{"n_layer": 9, "head_dim": 32, "positions": "rope", "rope_base": 100000.0, "init_std_qkv": 0.0361, "optimizer": "adamw", "lr": 0.00255, "beta2": 0.99, "lr_head": 0.00994, "batch_tokens": 65536}
Each number is 200 + 40 x the weight over the matrix's rms, rounded and kept within 0 to 999. Layers, rows and columns count from 0.

# layer 5 MLP down (transposed), 768x192, rms 0.0677, rows 464-476, columns 0-191
226,165,151,177,174,195,187,176,225,170,199,184,159,190,225,262,237,146,204,184,215,233,157,189,228,158,213,156,226,212,211,191,204,200,211,200,198,150,179,194,149,114,178,217,233,217,140,204,218,234,223,185,162,178,210,195,161,230,148,182,198,274,295,222,165,243,193,198,184,132,242,198,203,182,170,214,179,159,187,149,142,207,155,204,174,150,178,277,234,248,184,152,235,108,194,212,196,187,216,164,180,244,224,185,220,163,217,232,99,256,217,227,160,188,265,187,161,223,249,246,247,152,190,214,182,186,187,257,244,187,199,241,227,216,182,239,194,321,238,159,207,164,202,274,191,182,141,252,150,142,249,155,248,185,176,288,228,250,162,180,192,174,230,239,214,206,182,97,201,244,127,221,199,134,143,222,227,208,193,229,145,209,299,73,216,226,230,241,181,213,207,253
201,213,269,219,216,277,203,199,234,240,250,250,194,188,144,228,142,241,122,221,159,206,199,186,190,172,171,225,209,211,215,192,186,205,171,228,184,195,156,180,167,196,239,233,143,226,233,201,208,192,203,228,250,205,177,142,128,205,168,214,156,169,144,197,187,220,216,195,152,151,183,204,196,162,159,156,185,191,220,228,188,220,187,191,164,221,208,190,214,237,218,238,263,185,169,198,181,169,189,256,234,211,266,172,136,155,189,160,249,227,144,175,199,215,244,209,213,188,257,244,208,228,189,192,181,196,217,256,192,198,239,207,180,194,172,216,207,197,204,180,205,197,173,194,206,158,234,202,164,247,362,234,178,180,194,213,131,364,133,179,272,195,103,208,210,162,189,163,200,112,219,178,191,260,192,173,175,118,217,189,201,216,267,267,195,160,195,144,175,151,218,164
176,181,217,195,143,266,211,221,231,173,215,196,251,217,190,224,205,161,175,257,274,198,229,200,288,220,168,189,162,210,255,153,198,233,178,182,124,209,197,180,144,213,197,197,158,228,245,180,201,274,219,189,142,188,255,279,155,190,252,202,217,249,236,169,208,201,191,177,199,304,199,155,238,211,182,148,227,207,97,179,189,243,190,209,123,180,219,238,149,174,177,196,219,171,156,247,237,145,212,196,169,159,238,185,196,204,186,170,174,184,220,252,242,157,157,118,206,146,187,261,247,202,190,219,144,198,212,251,188,163,188,176,184,187,170,185,125,251,151,125,267,247,205,119,176,196,193,171,255,254,223,185,215,269,207,102,258,195,245,304,253,258,154,265,203,187,200,176,208,261,176,185,275,213,177,228,197,200,237,220,272,127,162,281,236,190,244,218,204,169,247,163
172,170,209,153,179,231,226,150,206,184,279,208,206,155,193,126,138,141,192,185,204,155,211,178,183,178,202,254,212,214,165,231,264,235,232,231,218,190,204,198,300,126,260,201,188,290,211,107,203,130,194,259,210,238,222,147,188,168,190,258,169,186,185,249,179,196,230,247,250,259,149,193,213,296,185,186,234,96,149,170,153,283,160,201,187,187,215,290,188,173,224,209,191,238,236,222,218,239,127,201,172,190,220,179,274,280,203,228,74,191,195,151,197,175,214,216,247,197,199,193,159,163,117,180,187,222,269,238,213,157,176,190,163,249,264,124,189,202,256,127,241,275,221,207,188,175,215,151,247,187,129,171,256,215,284,220,225,219,269,205,190,172,182,166,171,131,142,198,212,268,149,230,265,179,211,264,196,121,240,171,171,177,216,175,206,228,261,214,259,217,166,203
226,182,181,151,242,173,235,220,264,217,153,205,211,199,224,176,235,209,165,240,238,151,200,171,218,271,158,149,253,192,172,177,184,197,183,179,245,167,154,245,112,175,211,211,195,167,114,231,181,227,159,166,196,246,204,194,207,226,147,164,223,163,220,225,179,242,209,261,231,195,164,180,142,160,210,206,180,185,189,171,226,254,307,111,182,197,201,221,184,258,211,206,236,104,199,199,180,257,208,160,145,213,231,189,194,220,164,193,162,164,174,300,129,207,165,248,199,209,196,233,205,137,191,217,199,199,245,253,159,161,227,243,151,174,159,93,198,253,194,236,178,192,195,181,254,256,171,231,220,189,309,175,179,233,239,136,240,304,208,292,211,264,288,229,185,123,257,220,173,218,195,236,198,127,187,218,242,186,203,177,102,162,174,186,190,233,146,171,269,214,184,237
144,163,250,202,180,196,237,191,241,188,227,222,187,251,276,195,257,202,203,179,268,176,260,186,139,211,268,217,204,149,133,193,221,188,234,183,178,170,175,106,154,131,225,150,167,224,220,200,219,218,323,254,245,216,212,168,216,185,220,211,195,201,168,200,191,185,212,179,234,201,175,239,226,156,146,263,190,172,182,265,202,166,240,107,271,228,217,191,110,207,175,247,225,329,180,230,201,156,193,184,243,240,274,128,205,222,233,238,186,157,158,297,201,132,212,168,240,199,291,188,212,140,149,226,162,224,197,183,154,120,164,255,175,257,180,210,224,168,197,207,204,218,200,246,205,225,239,182,155,191,232,208,202,259,199,193,234,141,260,246,160,215,167,181,216,165,210,151,268,232,295,211,196,208,265,171,172,165,230,205,191,208,226,200,226,135,193,209,219,200,130,240
233,233,157,186,112,174,184,212,205,137,206,169,186,209,212,138,165,167,192,221,217,224,245,175,169,260,229,161,216,161,262,169,179,159,194,237,253,183,195,211,229,153,77,198,208,171,243,239,237,192,191,89,264,213,226,117,206,189,231,285,224,236,212,145,259,242,195,199,173,215,160,95,167,190,265,166,169,190,189,132,193,228,214,238,239,227,179,165,205,138,251,210,182,172,221,189,211,281,207,199,236,155,210,227,193,214,261,182,210,230,205,227,157,216,173,206,199,191,174,248,258,156,278,266,275,197,200,208,225,201,172,187,252,206,279,226,192,195,249,247,172,191,145,181,237,187,163,181,177,199,232,217,110,202,180,182,189,251,236,234,223,198,252,214,224,150,163,232,193,146,224,222,114,209,196,172,232,196,217,207,249,219,102,234,236,177,297,129,134,199,257,131
174,167,162,171,165,269,194,156,231,178,142,197,207,162,271,193,187,211,181,237,189,293,188,246,240,244,171,193,194,143,271,170,215,233,262,176,230,203,144,215,222,130,216,212,176,204,207,285,163,252,270,230,206,179,205,198,205,126,175,152,222,216,179,207,198,157,225,218,248,203,184,169,168,219,228,178,174,154,205,167,158,225,248,129,133,202,197,281,227,150,169,180,221,204,186,161,241,253,158,203,242,163,163,177,240,229,246,135,222,162,246,147,177,188,211,129,193,186,181,217,194,252,193,193,254,124,242,181,172,250,212,160,246,187,237,251,127,227,201,208,255,196,148,241,177,121,243,202,199,183,99,218,176,291,212,249,183,136,216,223,214,193,298,115,202,180,177,118,262,270,182,155,238,174,218,124,192,221,189,222,116,160,170,152,186,217,223,237,98,112,201,171
207,131,163,170,235,217,222,257,220,217,170,171,254,254,308,214,193,252,180,154,264,217,170,247,220,168,228,209,272,183,257,209,193,172,219,201,188,178,173,285,119,209,153,225,189,166,187,246,160,198,280,181,159,189,167,236,225,175,184,231,275,230,235,200,202,222,222,199,206,229,210,165,137,186,220,160,207,248,210,186,184,226,210,236,224,224,220,168,161,128,229,178,237,204,221,212,235,288,196,194,246,156,212,160,230,149,219,149,186,253,196,106,294,161,254,289,185,176,365,210,188,279,162,204,278,177,225,209,132,205,193,232,207,226,118,248,236,125,155,120,132,136,226,202,179,186,235,203,195,174,194,181,168,223,211,219,194,160,174,270,266,250,164,182,219,157,183,223,222,217,258,203,178,185,229,146,114,255,187,229,231,253,209,133,146,221,188,182,169,156,241,217
187,192,255,239,164,219,217,135,221,180,195,199,141,266,159,190,219,220,148,226,131,229,194,215,231,195,200,181,175,242,246,213,122,247,185,221,128,205,226,244,272,258,229,213,153,171,208,165,207,218,226,240,244,147,193,139,173,139,182,240,140,225,213,180,236,218,233,277,180,162,185,169,184,275,174,147,203,176,255,178,263,145,178,168,206,194,208,227,211,164,219,195,167,280,105,227,245,199,181,232,171,222,207,197,173,176,166,178,156,202,256,240,189,149,261,206,229,177,133,191,207,185,185,214,233,209,168,231,133,258,179,197,160,208,324,205,247,201,154,172,155,190,204,254,161,152,226,197,234,253,102,208,176,235,177,222,193,111,168,186,262,255,151,164,198,198,197,144,236,162,171,201,191,185,185,211,171,212,200,206,200,197,264,184,216,229,157,214,189,199,212,209
201,165,163,199,167,252,160,195,262,269,263,167,168,168,224,150,218,224,204,201,225,219,198,167,227,208,219,231,194,199,207,202,146,211,187,191,229,180,258,169,213,255,241,228,181,225,108,168,231,198,197,275,186,201,206,221,227,198,245,193,226,191,164,223,126,163,240,158,246,225,230,123,175,154,243,165,171,229,240,228,223,193,147,189,161,158,175,181,229,184,175,187,220,177,197,198,217,189,141,263,235,213,250,184,187,215,214,183,146,210,152,224,278,175,242,292,230,256,206,267,107,213,214,188,190,255,218,196,156,182,275,225,294,173,159,243,271,182,155,228,218,159,189,203,192,218,187,257,288,282,243,205,198,217,246,194,177,255,171,229,221,227,196,205,225,150,211,196,154,185,132,252,136,200,254,224,178,178,165,169,214,282,155,247,179,158,202,220,233,91,237,210
189,209,82,207,218,176,196,179,181,201,129,134,187,194,160,238,146,193,184,226,223,252,181,237,184,260,192,233,241,149,164,209,174,163,155,178,194,237,193,106,97,211,209,129,215,196,155,137,196,148,218,226,167,225,119,242,158,170,161,185,202,299,148,261,182,199,157,145,256,196,160,176,182,180,203,186,183,208,229,181,166,258,130,185,201,232,203,201,251,238,243,117,258,75,186,216,196,186,258,224,161,173,177,111,203,135,217,208,190,219,194,205,178,230,202,150,175,186,181,242,204,270,215,152,170,182,232,161,200,212,230,156,169,153,279,167,204,241,225,207,188,189,129,155,233,196,221,226,210,163,161,195,247,215,173,153,201,240,203,152,253,217,181,160,242,139,204,196,230,213,214,192,146,201,188,211,185,235,188,223,220,170,198,197,173,203,190,162,208,210,258,198
211,214,221,139,156,130,212,227,276,133,233,230,239,252,242,188,143,307,216,197,202,178,184,186,148,216,191,131,183,191,223,246,167,150,209,193,214,153,160,243,217,187,144,220,232,151,206,250,231,165,193,190,186,138,208,280,214,116,214,235,206,207,192,188,224,180,222,163,204,171,109,188,226,253,138,178,269,122,157,236,214,194,210,206,218,186,167,119,261,187,256,131,232,188,223,196,164,237,193,251,163,135,157,260,194,153,194,159,236,180,231,133,183,220,168,296,239,117,153,176,201,205,274,135,186,174,208,276,171,142,219,205,213,193,227,190,198,111,158,194,259,212,181,183,214,231,255,186,204,183,115,168,173,232,283,199,201,67,238,232,228,136,198,108,250,167,193,165,201,145,210,164,188,192,233,219,195,163,201,263,224,228,169,251,212,196,192,187,231,211,192,200
# layer 5 MLP gate, 768x192, rms 0.0783, rows 465-476, columns 0-191
229,169,222,260,236,220,191,183,276,212,212,215,222,143,235,174,238,213,189,229,236,201,158,216,164,186,200,158,270,168,186,186,238,182,218,215,148,241,224,159,230,205,169,250,229,182,243,241,209,177,227,186,211,219,141,260,148,253,216,213,100,157,258,186,138,240,137,221,169,164,221,226,206,145,200,120,210,207,151,192,194,213,172,241,186,159,155,169,189,214,229,158,160,186,237,121,201,159,179,267,163,152,233,150,195,233,170,163,237,271,161,205,201,188,233,213,209,174,226,156,148,199,173,248,235,217,171,260,165,254,237,206,189,121,206,220,206,161,272,116,229,179,135,201,209,229,260,260,204,262,207,135,220,155,154,180,156,243,151,208,212,199,128,211,217,208,191,137,233,167,219,221,168,192,196,218,219,241,248,205,156,204,211,254,189,239,229,154,194,153,235,227
192,171,276,262,239,279,203,199,252,148,208,188,153,156,199,266,219,210,214,231,245,152,194,182,196,268,192,235,214,266,178,229,202,278,213,209,222,223,208,166,165,194,184,161,224,236,250,209,189,211,157,230,177,222,245,273,150,176,235,160,148,195,180,186,189,248,187,290,245,260,94,185,168,294,231,166,203,238,110,199,216,241,133,217,294,174,167,254,290,244,258,209,202,298,215,220,167,219,143,263,240,235,246,163,233,206,207,187,162,175,166,147,217,250,205,245,224,230,183,190,71,128,223,230,184,190,199,262,261,230,216,210,237,213,190,216,174,244,197,149,327,260,158,201,180,134,203,130,187,205,167,189,243,149,221,161,203,142,155,172,253,248,198,204,240,240,184,190,214,160,207,203,248,235,195,300,173,160,241,191,161,174,182,138,204,151,159,154,190,166,164,244
246,179,176,78,186,232,177,34,219,141,222,205,198,202,224,173,213,122,191,249,206,161,125,168,190,195,233,244,146,154,214,211,237,171,182,189,212,153,195,162,205,176,217,223,292,140,272,216,133,237,256,166,239,146,168,196,125,199,257,203,172,183,133,176,251,228,211,243,200,305,130,266,256,146,191,148,191,193,181,261,218,179,179,193,205,213,218,233,165,169,226,215,251,268,145,245,178,140,228,285,196,247,234,243,229,168,231,201,157,178,220,181,227,203,294,195,243,239,199,201,170,245,182,117,208,241,214,214,210,233,246,183,185,269,162,228,162,245,220,227,237,270,205,229,181,205,99,229,178,168,161,207,211,125,220,205,174,229,209,178,178,212,174,218,195,237,219,208,83,221,185,274,225,211,157,297,229,255,247,188,186,195,223,136,242,143,208,234,163,217,172,242
185,183,150,154,245,256,216,255,178,143,195,171,210,158,220,177,268,134,192,207,290,262,192,249,160,193,166,234,227,195,207,185,247,229,279,155,193,225,177,225,133,191,214,239,253,213,204,279,188,225,172,209,239,194,191,197,255,216,183,260,146,172,149,122,228,275,207,161,190,123,273,259,243,114,264,165,171,275,248,196,195,158,133,192,230,203,167,235,104,207,287,243,154,196,162,165,249,247,227,197,173,203,235,164,216,218,258,237,194,211,192,223,241,174,179,183,187,234,262,188,239,192,183,161,217,187,205,238,176,187,171,267,210,182,219,185,225,209,209,215,268,267,269,212,148,198,253,266,97,153,187,240,183,206,161,131,219,197,236,227,232,179,130,156,233,164,132,223,236,202,194,202,210,194,180,222,145,176,194,189,226,128,190,151,271,228,162,216,204,245,142,172
191,227,170,250,201,182,234,103,202,202,198,187,154,171,187,195,213,145,198,209,180,164,164,216,231,209,134,173,260,175,152,184,140,160,204,178,234,229,212,149,205,144,186,171,134,160,192,294,214,122,180,159,149,252,174,254,205,212,260,193,184,181,223,170,139,186,192,169,232,247,218,202,154,261,247,209,204,207,162,162,272,251,163,230,148,182,208,198,248,168,235,215,160,202,220,139,184,224,144,242,222,232,249,257,266,166,224,215,158,212,247,209,185,181,250,197,203,196,264,206,145,174,270,194,299,226,212,172,222,254,168,142,196,285,261,139,255,237,207,240,216,160,246,172,166,187,179,211,173,197,216,168,219,225,240,214,210,205,238,210,183,216,246,162,198,219,258,139,216,231,265,133,187,207,236,144,234,203,224,169,168,225,170,177,186,249,167,201,103,172,191,210
148,223,249,223,202,198,249,221,223,150,211,221,220,206,240,217,210,160,290,160,170,171,156,276,144,234,202,237,165,263,231,158,168,177,160,213,190,225,248,189,195,219,223,191,169,209,209,214,136,205,199,209,190,190,158,181,196,143,215,179,193,248,249,216,237,210,160,131,244,179,151,161,195,191,194,221,225,227,241,304,201,222,115,143,218,191,216,151,217,240,170,269,155,191,185,177,211,197,113,228,146,249,261,147,213,139,168,130,181,235,220,189,262,133,227,141,98,127,175,214,167,191,172,145,188,183,179,192,198,182,205,180,154,130,199,194,177,187,188,86,179,204,169,223,151,197,243,204,176,230,108,202,229,271,146,252,205,174,117,218,207,245,194,266,167,201,213,149,114,191,213,191,169,136,150,152,246,103,175,257,167,243,214,256,190,187,114,177,201,191,195,168
162,210,283,180,167,184,280,207,172,163,141,239,157,218,171,214,175,136,226,195,211,194,164,205,208,138,189,176,245,225,162,157,140,220,163,287,206,141,158,203,248,216,201,286,211,166,164,222,174,189,202,224,250,156,166,207,159,233,192,106,212,187,190,208,179,258,192,211,210,167,184,181,179,254,146,174,163,152,174,212,232,220,178,181,192,221,150,228,222,308,255,265,245,239,209,227,204,177,152,258,216,189,264,220,249,123,195,183,151,112,207,226,260,263,224,74,152,268,228,188,276,219,272,218,220,147,204,201,230,214,74,198,219,210,181,107,226,159,225,151,206,174,205,203,222,170,163,163,165,242,111,156,188,148,149,201,269,193,144,120,151,150,147,204,230,228,190,174,198,217,308,157,226,221,127,204,153,194,243,232,267,210,212,149,200,151,213,251,172,98,135,206
209,198,190,226,188,263,254,225,197,201,164,248,136,136,202,293,228,230,210,150,250,161,196,201,199,186,220,187,255,238,152,205,181,122,185,187,219,224,132,166,243,284,246,221,219,198,162,241,183,139,199,279,277,187,200,213,155,162,209,221,129,160,269,235,250,229,246,257,212,226,178,163,228,261,239,167,249,256,163,232,222,190,167,230,226,198,209,126,204,175,254,158,278,218,163,160,229,279,194,230,210,267,188,215,196,145,177,203,189,185,218,240,225,226,202,189,222,206,199,235,130,193,246,233,245,290,199,228,154,213,225,203,196,207,166,127,249,187,157,203,252,186,215,169,139,200,82,198,157,170,172,160,230,191,125,225,223,173,171,201,184,236,225,217,149,225,180,145,152,142,213,219,131,166,167,200,172,184,194,193,201,288,142,183,120,221,271,265,185,189,217,190
195,158,221,259,168,131,114,158,161,171,234,216,185,270,177,211,231,159,206,188,259,186,100,233,157,197,226,200,212,242,247,204,164,175,193,211,191,222,161,212,193,240,192,183,142,169,204,205,198,195,218,183,195,203,187,225,165,164,216,204,167,163,247,203,223,234,184,200,196,135,137,188,179,214,207,202,208,208,137,219,153,184,138,235,230,230,195,227,161,249,201,178,242,243,261,272,159,160,245,225,264,151,205,180,177,177,182,256,235,187,235,261,195,283,194,226,156,201,206,191,153,209,221,170,170,187,149,203,235,182,217,159,191,117,192,224,162,164,166,207,218,183,169,200,178,169,149,197,197,159,204,252,152,126,128,222,194,196,166,191,207,191,239,224,220,226,215,204,216,229,275,176,181,239,228,196,197,194,235,131,191,227,205,179,234,165,152,210,145,217,210,190
166,172,172,179,269,250,235,199,261,159,91,195,272,139,219,188,239,195,210,166,285,254,179,224,170,207,126,210,236,190,220,168,203,230,262,274,253,207,169,181,217,275,178,316,182,207,198,146,258,156,222,212,263,179,190,184,140,241,231,214,119,207,213,252,250,168,214,263,144,220,206,282,214,124,151,109,192,172,109,241,229,170,188,277,275,189,205,236,211,221,248,206,149,206,193,155,183,165,263,240,186,237,166,168,194,139,160,234,188,272,202,209,192,249,138,205,224,198,207,188,217,299,209,187,205,212,145,201,70,185,245,296,177,187,187,198,161,214,217,199,199,242,190,215,229,197,156,265,206,213,212,194,180,139,156,155,218,232,234,231,205,191,188,163,204,143,223,194,153,173,212,211,233,201,188,173,194,203,213,199,188,219,167,189,248,242,167,160,154,186,200,262
218,136,219,295,139,195,136,195,200,169,126,230,224,224,199,184,282,150,213,176,242,172,156,259,120,204,205,170,191,205,260,216,260,196,125,232,180,236,195,173,170,185,186,199,171,206,195,243,254,213,224,244,198,230,187,223,143,173,242,175,173,177,203,173,234,206,212,215,213,195,156,135,180,153,204,112,240,210,227,205,205,168,216,134,192,218,227,124,192,227,197,206,180,230,220,155,137,220,206,228,164,171,275,284,210,262,140,141,173,191,137,233,249,213,172,174,193,168,202,109,247,191,242,190,224,174,178,204,242,170,137,241,259,228,171,110,227,185,217,216,229,139,159,227,206,199,209,212,195,208,155,247,155,223,187,231,223,197,222,206,198,149,160,157,221,172,217,169,226,211,188,199,158,229,156,118,220,191,214,177,275,212,240,261,217,233,106,191,246,216,209,181
232,201,259,239,218,264,178,175,222,222,193,274,264,109,218,252,197,180,250,152,193,227,170,225,157,145,154,260,232,183,226,270,198,202,176,303,153,136,167,137,177,201,147,204,181,213,223,187,196,178,260,253,206,313,189,296,192,296,248,209,163,228,218,251,135,261,221,235,314,325,160,250,211,161,206,269,214,237,214,263,239,273,189,179,220,165,190,145,263,170,218,231,206,228,232,148,177,167,201,249,201,245,231,183,147,165,132,193,152,232,218,201,189,124,205,267,194,185,182,203,209,156,105,182,224,153,219,181,190,198,147,195,189,177,236,219,240,194,179,93,218,177,216,199,170,174,303,152,178,272,172,152,206,230,225,269,177,219,209,137,197,255,172,206,174,144,252,185,166,236,205,207,261,133,165,235,189,202,200,239,244,243,147,197,170,317,254,87,271,163,209,213
# layer 5 MLP up, 768x192, rms 0.069, rows 465-476, columns 0-191
211,211,199,231,299,217,178,183,261,184,280,210,205,202,268,243,194,263,175,242,182,319,173,163,136,170,182,214,190,170,233,172,248,210,236,204,179,164,153,178,232,195,142,258,181,200,248,205,235,109,235,236,180,164,214,184,172,222,247,221,196,207,256,237,169,270,175,223,144,171,188,228,193,180,197,164,165,173,159,161,173,264,203,240,195,171,146,200,271,271,208,258,189,197,276,169,243,189,153,263,192,255,230,204,245,193,255,236,226,243,138,187,246,172,196,165,216,204,226,220,192,191,151,238,243,256,243,239,172,243,151,217,128,151,141,187,208,249,243,174,218,144,177,172,262,134,125,235,227,255,254,176,221,157,218,256,178,209,195,218,252,218,175,232,228,187,217,122,247,183,172,181,183,206,253,262,190,181,227,121,215,249,179,197,177,215,194,197,174,229,161,216
185,245,161,224,226,191,246,222,316,147,296,288,205,214,206,170,170,180,248,223,215,199,197,232,181,226,198,183,145,177,182,175,194,265,212,185,160,128,278,212,163,203,192,272,240,180,142,247,210,195,192,253,217,205,239,167,199,189,195,206,171,189,184,271,197,237,162,228,250,305,59,193,194,217,197,232,213,198,163,185,211,215,248,185,249,175,279,228,199,260,166,193,134,233,144,218,213,233,210,152,232,268,120,286,171,177,231,244,170,207,196,203,234,263,176,163,157,170,244,90,222,124,197,187,262,216,162,203,225,157,182,227,185,209,245,219,215,191,188,171,186,233,175,171,171,159,224,215,122,182,206,199,220,248,146,239,169,190,157,257,249,282,181,146,176,213,208,219,288,235,154,205,171,177,304,215,159,245,193,198,205,167,163,115,184,245,251,177,192,186,174,221
131,172,244,106,198,213,127,232,249,222,175,239,164,134,159,189,139,127,216,150,242,242,225,184,272,233,180,197,199,215,203,202,218,168,218,253,235,168,131,217,176,148,168,166,181,139,270,166,203,177,182,146,165,132,257,141,292,249,217,154,246,194,244,214,221,184,168,246,265,202,166,226,101,220,234,220,154,141,238,255,200,239,180,212,165,189,161,208,206,223,131,200,163,152,147,225,231,206,202,293,156,246,223,198,265,191,270,156,183,168,250,222,152,269,205,177,217,117,222,216,163,166,158,191,232,196,168,198,99,263,252,203,216,190,203,171,118,268,216,234,183,245,243,250,184,233,214,233,222,163,196,152,213,223,188,238,190,186,168,130,169,208,202,232,206,268,241,195,136,235,175,288,172,118,216,113,235,227,181,140,203,189,160,130,154,207,171,212,224,214,301,203
197,217,211,173,156,175,170,208,190,208,219,276,170,186,174,155,130,228,193,248,150,240,235,193,153,250,196,219,157,210,214,244,219,226,161,153,259,240,169,203,198,285,237,168,130,101,177,165,230,183,218,222,259,194,164,153,177,164,283,216,211,225,142,121,143,215,106,171,182,195,213,242,253,177,183,168,194,248,262,193,163,94,245,207,169,202,219,163,182,225,188,160,223,239,233,232,232,190,226,160,161,212,149,251,278,212,315,194,203,233,234,244,213,248,173,101,210,165,229,207,225,254,212,132,184,213,204,227,211,210,133,215,203,281,205,176,215,190,261,190,207,138,179,211,210,151,216,244,196,175,207,185,263,169,226,194,171,193,177,163,171,190,191,194,172,198,173,202,262,242,233,178,238,245,215,198,238,272,228,170,213,230,219,248,225,106,212,205,171,239,196,192
252,202,239,252,198,203,206,258,157,240,226,141,158,159,207,211,237,191,171,199,188,127,195,197,254,201,142,155,145,177,221,201,171,197,136,198,161,205,273,200,306,293,253,187,185,183,195,203,242,148,246,156,171,178,158,185,168,184,224,281,229,216,172,201,240,189,169,160,258,262,226,181,205,289,218,232,223,207,167,235,226,215,218,228,222,172,280,213,209,227,135,222,263,231,261,222,217,255,157,233,238,197,177,163,197,185,200,164,284,167,229,231,161,249,201,182,262,158,147,204,169,273,230,130,195,264,211,218,125,203,195,151,200,142,192,286,215,112,138,238,190,199,259,197,170,216,153,223,242,184,239,182,244,174,137,239,157,168,198,284,213,203,133,259,197,252,281,206,216,150,200,183,176,259,219,199,231,132,205,138,203,235,195,181,219,157,188,256,224,200,199,171
183,218,190,255,207,210,224,223,251,181,109,172,147,220,205,203,238,186,192,219,182,168,256,205,153,199,216,165,99,230,212,208,229,186,199,130,159,138,263,262,229,177,229,182,146,172,205,277,220,222,219,160,238,214,212,148,175,209,195,147,197,208,126,171,227,165,197,226,224,222,238,221,171,156,214,162,236,266,209,173,191,141,235,191,236,218,199,119,247,166,106,169,121,209,181,193,212,194,243,176,149,184,174,173,168,199,133,116,193,221,173,238,317,257,238,193,156,176,238,219,216,187,211,301,222,266,240,213,117,148,199,162,173,163,158,197,170,229,206,242,221,137,195,153,245,227,136,239,256,247,178,197,122,212,193,218,158,225,174,169,155,153,175,214,249,179,230,143,161,242,192,225,154,231,176,258,248,88,165,221,232,191,170,214,266,204,143,151,152,176,283,166
153,154,210,169,265,235,213,200,252,236,176,273,215,216,267,201,311,214,155,245,222,194,261,205,174,193,199,185,176,203,189,218,182,147,232,278,209,255,281,175,139,290,178,226,237,208,197,166,224,172,161,178,178,166,185,229,209,142,176,162,175,164,245,227,242,182,178,287,207,251,240,152,210,312,106,198,205,248,146,180,223,185,172,213,232,172,173,144,107,255,198,264,265,151,229,190,175,217,140,152,277,183,202,263,177,202,258,237,184,171,103,205,181,220,200,198,181,170,211,262,163,250,163,169,194,229,196,188,149,151,194,165,200,274,219,193,173,201,219,201,228,161,220,136,137,194,118,140,237,242,207,227,205,218,240,234,173,252,139,222,194,201,289,220,173,169,161,246,196,232,178,242,210,243,169,210,202,199,200,154,224,265,215,238,274,204,192,118,136,266,249,191
199,221,309,204,226,225,269,181,226,251,262,222,192,213,185,162,222,174,214,165,164,191,199,241,160,180,145,297,210,259,157,186,161,159,147,248,232,154,160,174,127,219,212,176,135,184,174,100,195,192,109,208,257,245,201,204,179,275,171,196,257,187,221,196,237,219,198,138,267,216,160,152,158,208,113,197,186,258,220,233,210,191,194,231,154,205,226,186,101,192,251,229,283,271,183,215,229,197,258,121,196,122,246,207,237,187,207,254,148,143,188,218,212,203,209,198,268,153,174,184,119,185,254,168,196,225,230,201,123,259,231,202,141,194,196,195,234,284,194,145,192,201,170,251,289,216,171,165,183,140,226,258,252,180,241,153,245,142,132,242,243,276,232,246,180,194,211,278,218,223,215,193,208,236,176,180,271,216,122,177,252,270,165,262,128,177,195,226,252,232,108,202
216,151,187,106,246,190,239,204,216,201,210,221,273,164,166,189,162,232,198,205,219,248,233,110,211,157,244,165,217,187,176,213,225,220,269,189,213,219,262,184,180,156,218,218,194,156,223,248,193,231,157,219,171,206,155,225,203,241,209,199,194,183,157,254,202,184,176,188,204,241,191,151,209,198,179,148,186,140,274,279,174,296,239,222,165,112,222,210,177,164,258,215,142,206,198,187,193,185,233,202,169,195,149,253,218,219,221,168,166,131,178,262,183,215,189,186,216,195,153,258,214,112,191,220,207,204,271,191,247,150,165,175,210,175,159,247,178,195,238,273,236,168,168,204,232,190,170,248,233,219,234,273,238,238,259,302,275,215,169,117,213,228,253,232,202,215,209,187,199,153,220,169,246,187,245,212,242,208,193,201,171,162,173,167,182,109,169,136,172,245,226,252
181,277,211,252,190,144,186,234,130,157,198,216,197,180,131,180,192,223,186,210,216,190,167,200,207,196,225,254,250,252,149,157,196,138,234,236,193,200,182,209,222,195,178,210,243,184,190,164,230,215,224,166,179,180,166,147,147,215,197,218,177,222,169,234,177,223,179,176,199,188,278,231,171,111,163,174,232,161,321,209,197,250,231,268,246,114,219,264,142,158,158,188,169,184,262,168,174,133,219,257,186,149,101,213,179,149,230,198,219,259,255,215,228,152,230,247,246,199,235,252,171,170,157,164,211,159,149,175,217,226,128,147,160,187,218,157,196,263,280,216,159,169,137,208,217,231,255,300,231,214,252,205,312,265,264,187,209,215,244,252,196,202,175,168,181,226,184,229,205,181,212,210,141,225,248,250,185,230,228,183,199,174,210,243,177,266,280,243,189,202,190,256
168,191,184,178,224,238,229,163,240,158,188,229,250,222,157,174,234,228,190,274,170,177,254,270,209,233,213,193,187,172,214,192,196,226,253,231,268,240,178,222,163,233,215,174,206,259,197,131,166,166,229,188,183,167,151,158,165,104,183,155,209,197,258,161,176,202,201,151,230,217,206,222,192,175,188,207,197,165,192,221,231,189,210,187,150,242,228,155,173,261,173,153,213,192,217,142,221,217,210,197,242,174,225,221,184,186,169,188,179,260,182,238,133,216,200,193,163,148,183,137,195,208,228,167,223,242,168,234,199,185,221,224,220,263,129,181,161,220,204,287,117,165,189,216,136,195,243,262,210,304,176,251,189,237,162,220,181,185,302,127,257,216,171,189,194,181,228,240,212,162,206,158,136,248,191,102,217,226,179,140,226,230,281,223,259,160,247,222,216,181,294,97
116,217,200,234,185,182,289,164,232,238,198,226,199,197,205,230,223,253,225,179,159,285,222,158,174,201,192,162,173,234,208,240,185,242,200,234,199,197,201,221,243,230,215,175,256,183,182,185,136,125,205,180,224,181,247,206,223,265,221,250,211,188,234,195,194,218,159,143,266,258,113,213,205,189,139,223,185,174,173,312,215,201,220,235,243,155,197,215,263,145,208,162,226,229,218,170,306,79,115,147,197,196,261,243,181,175,176,160,200,215,169,197,179,141,184,214,225,185,126,229,244,128,198,167,215,149,193,137,227,227,198,169,241,194,262,259,141,130,191,194,256,137,225,163,142,250,123,175,318,201,199,155,225,190,205,157,176,221,202,226,181,314,195,256,209,228,175,146,185,83,135,185,160,209,250,271,248,149,201,228,184,215,244,179,169,199,173,239,191,199,205,204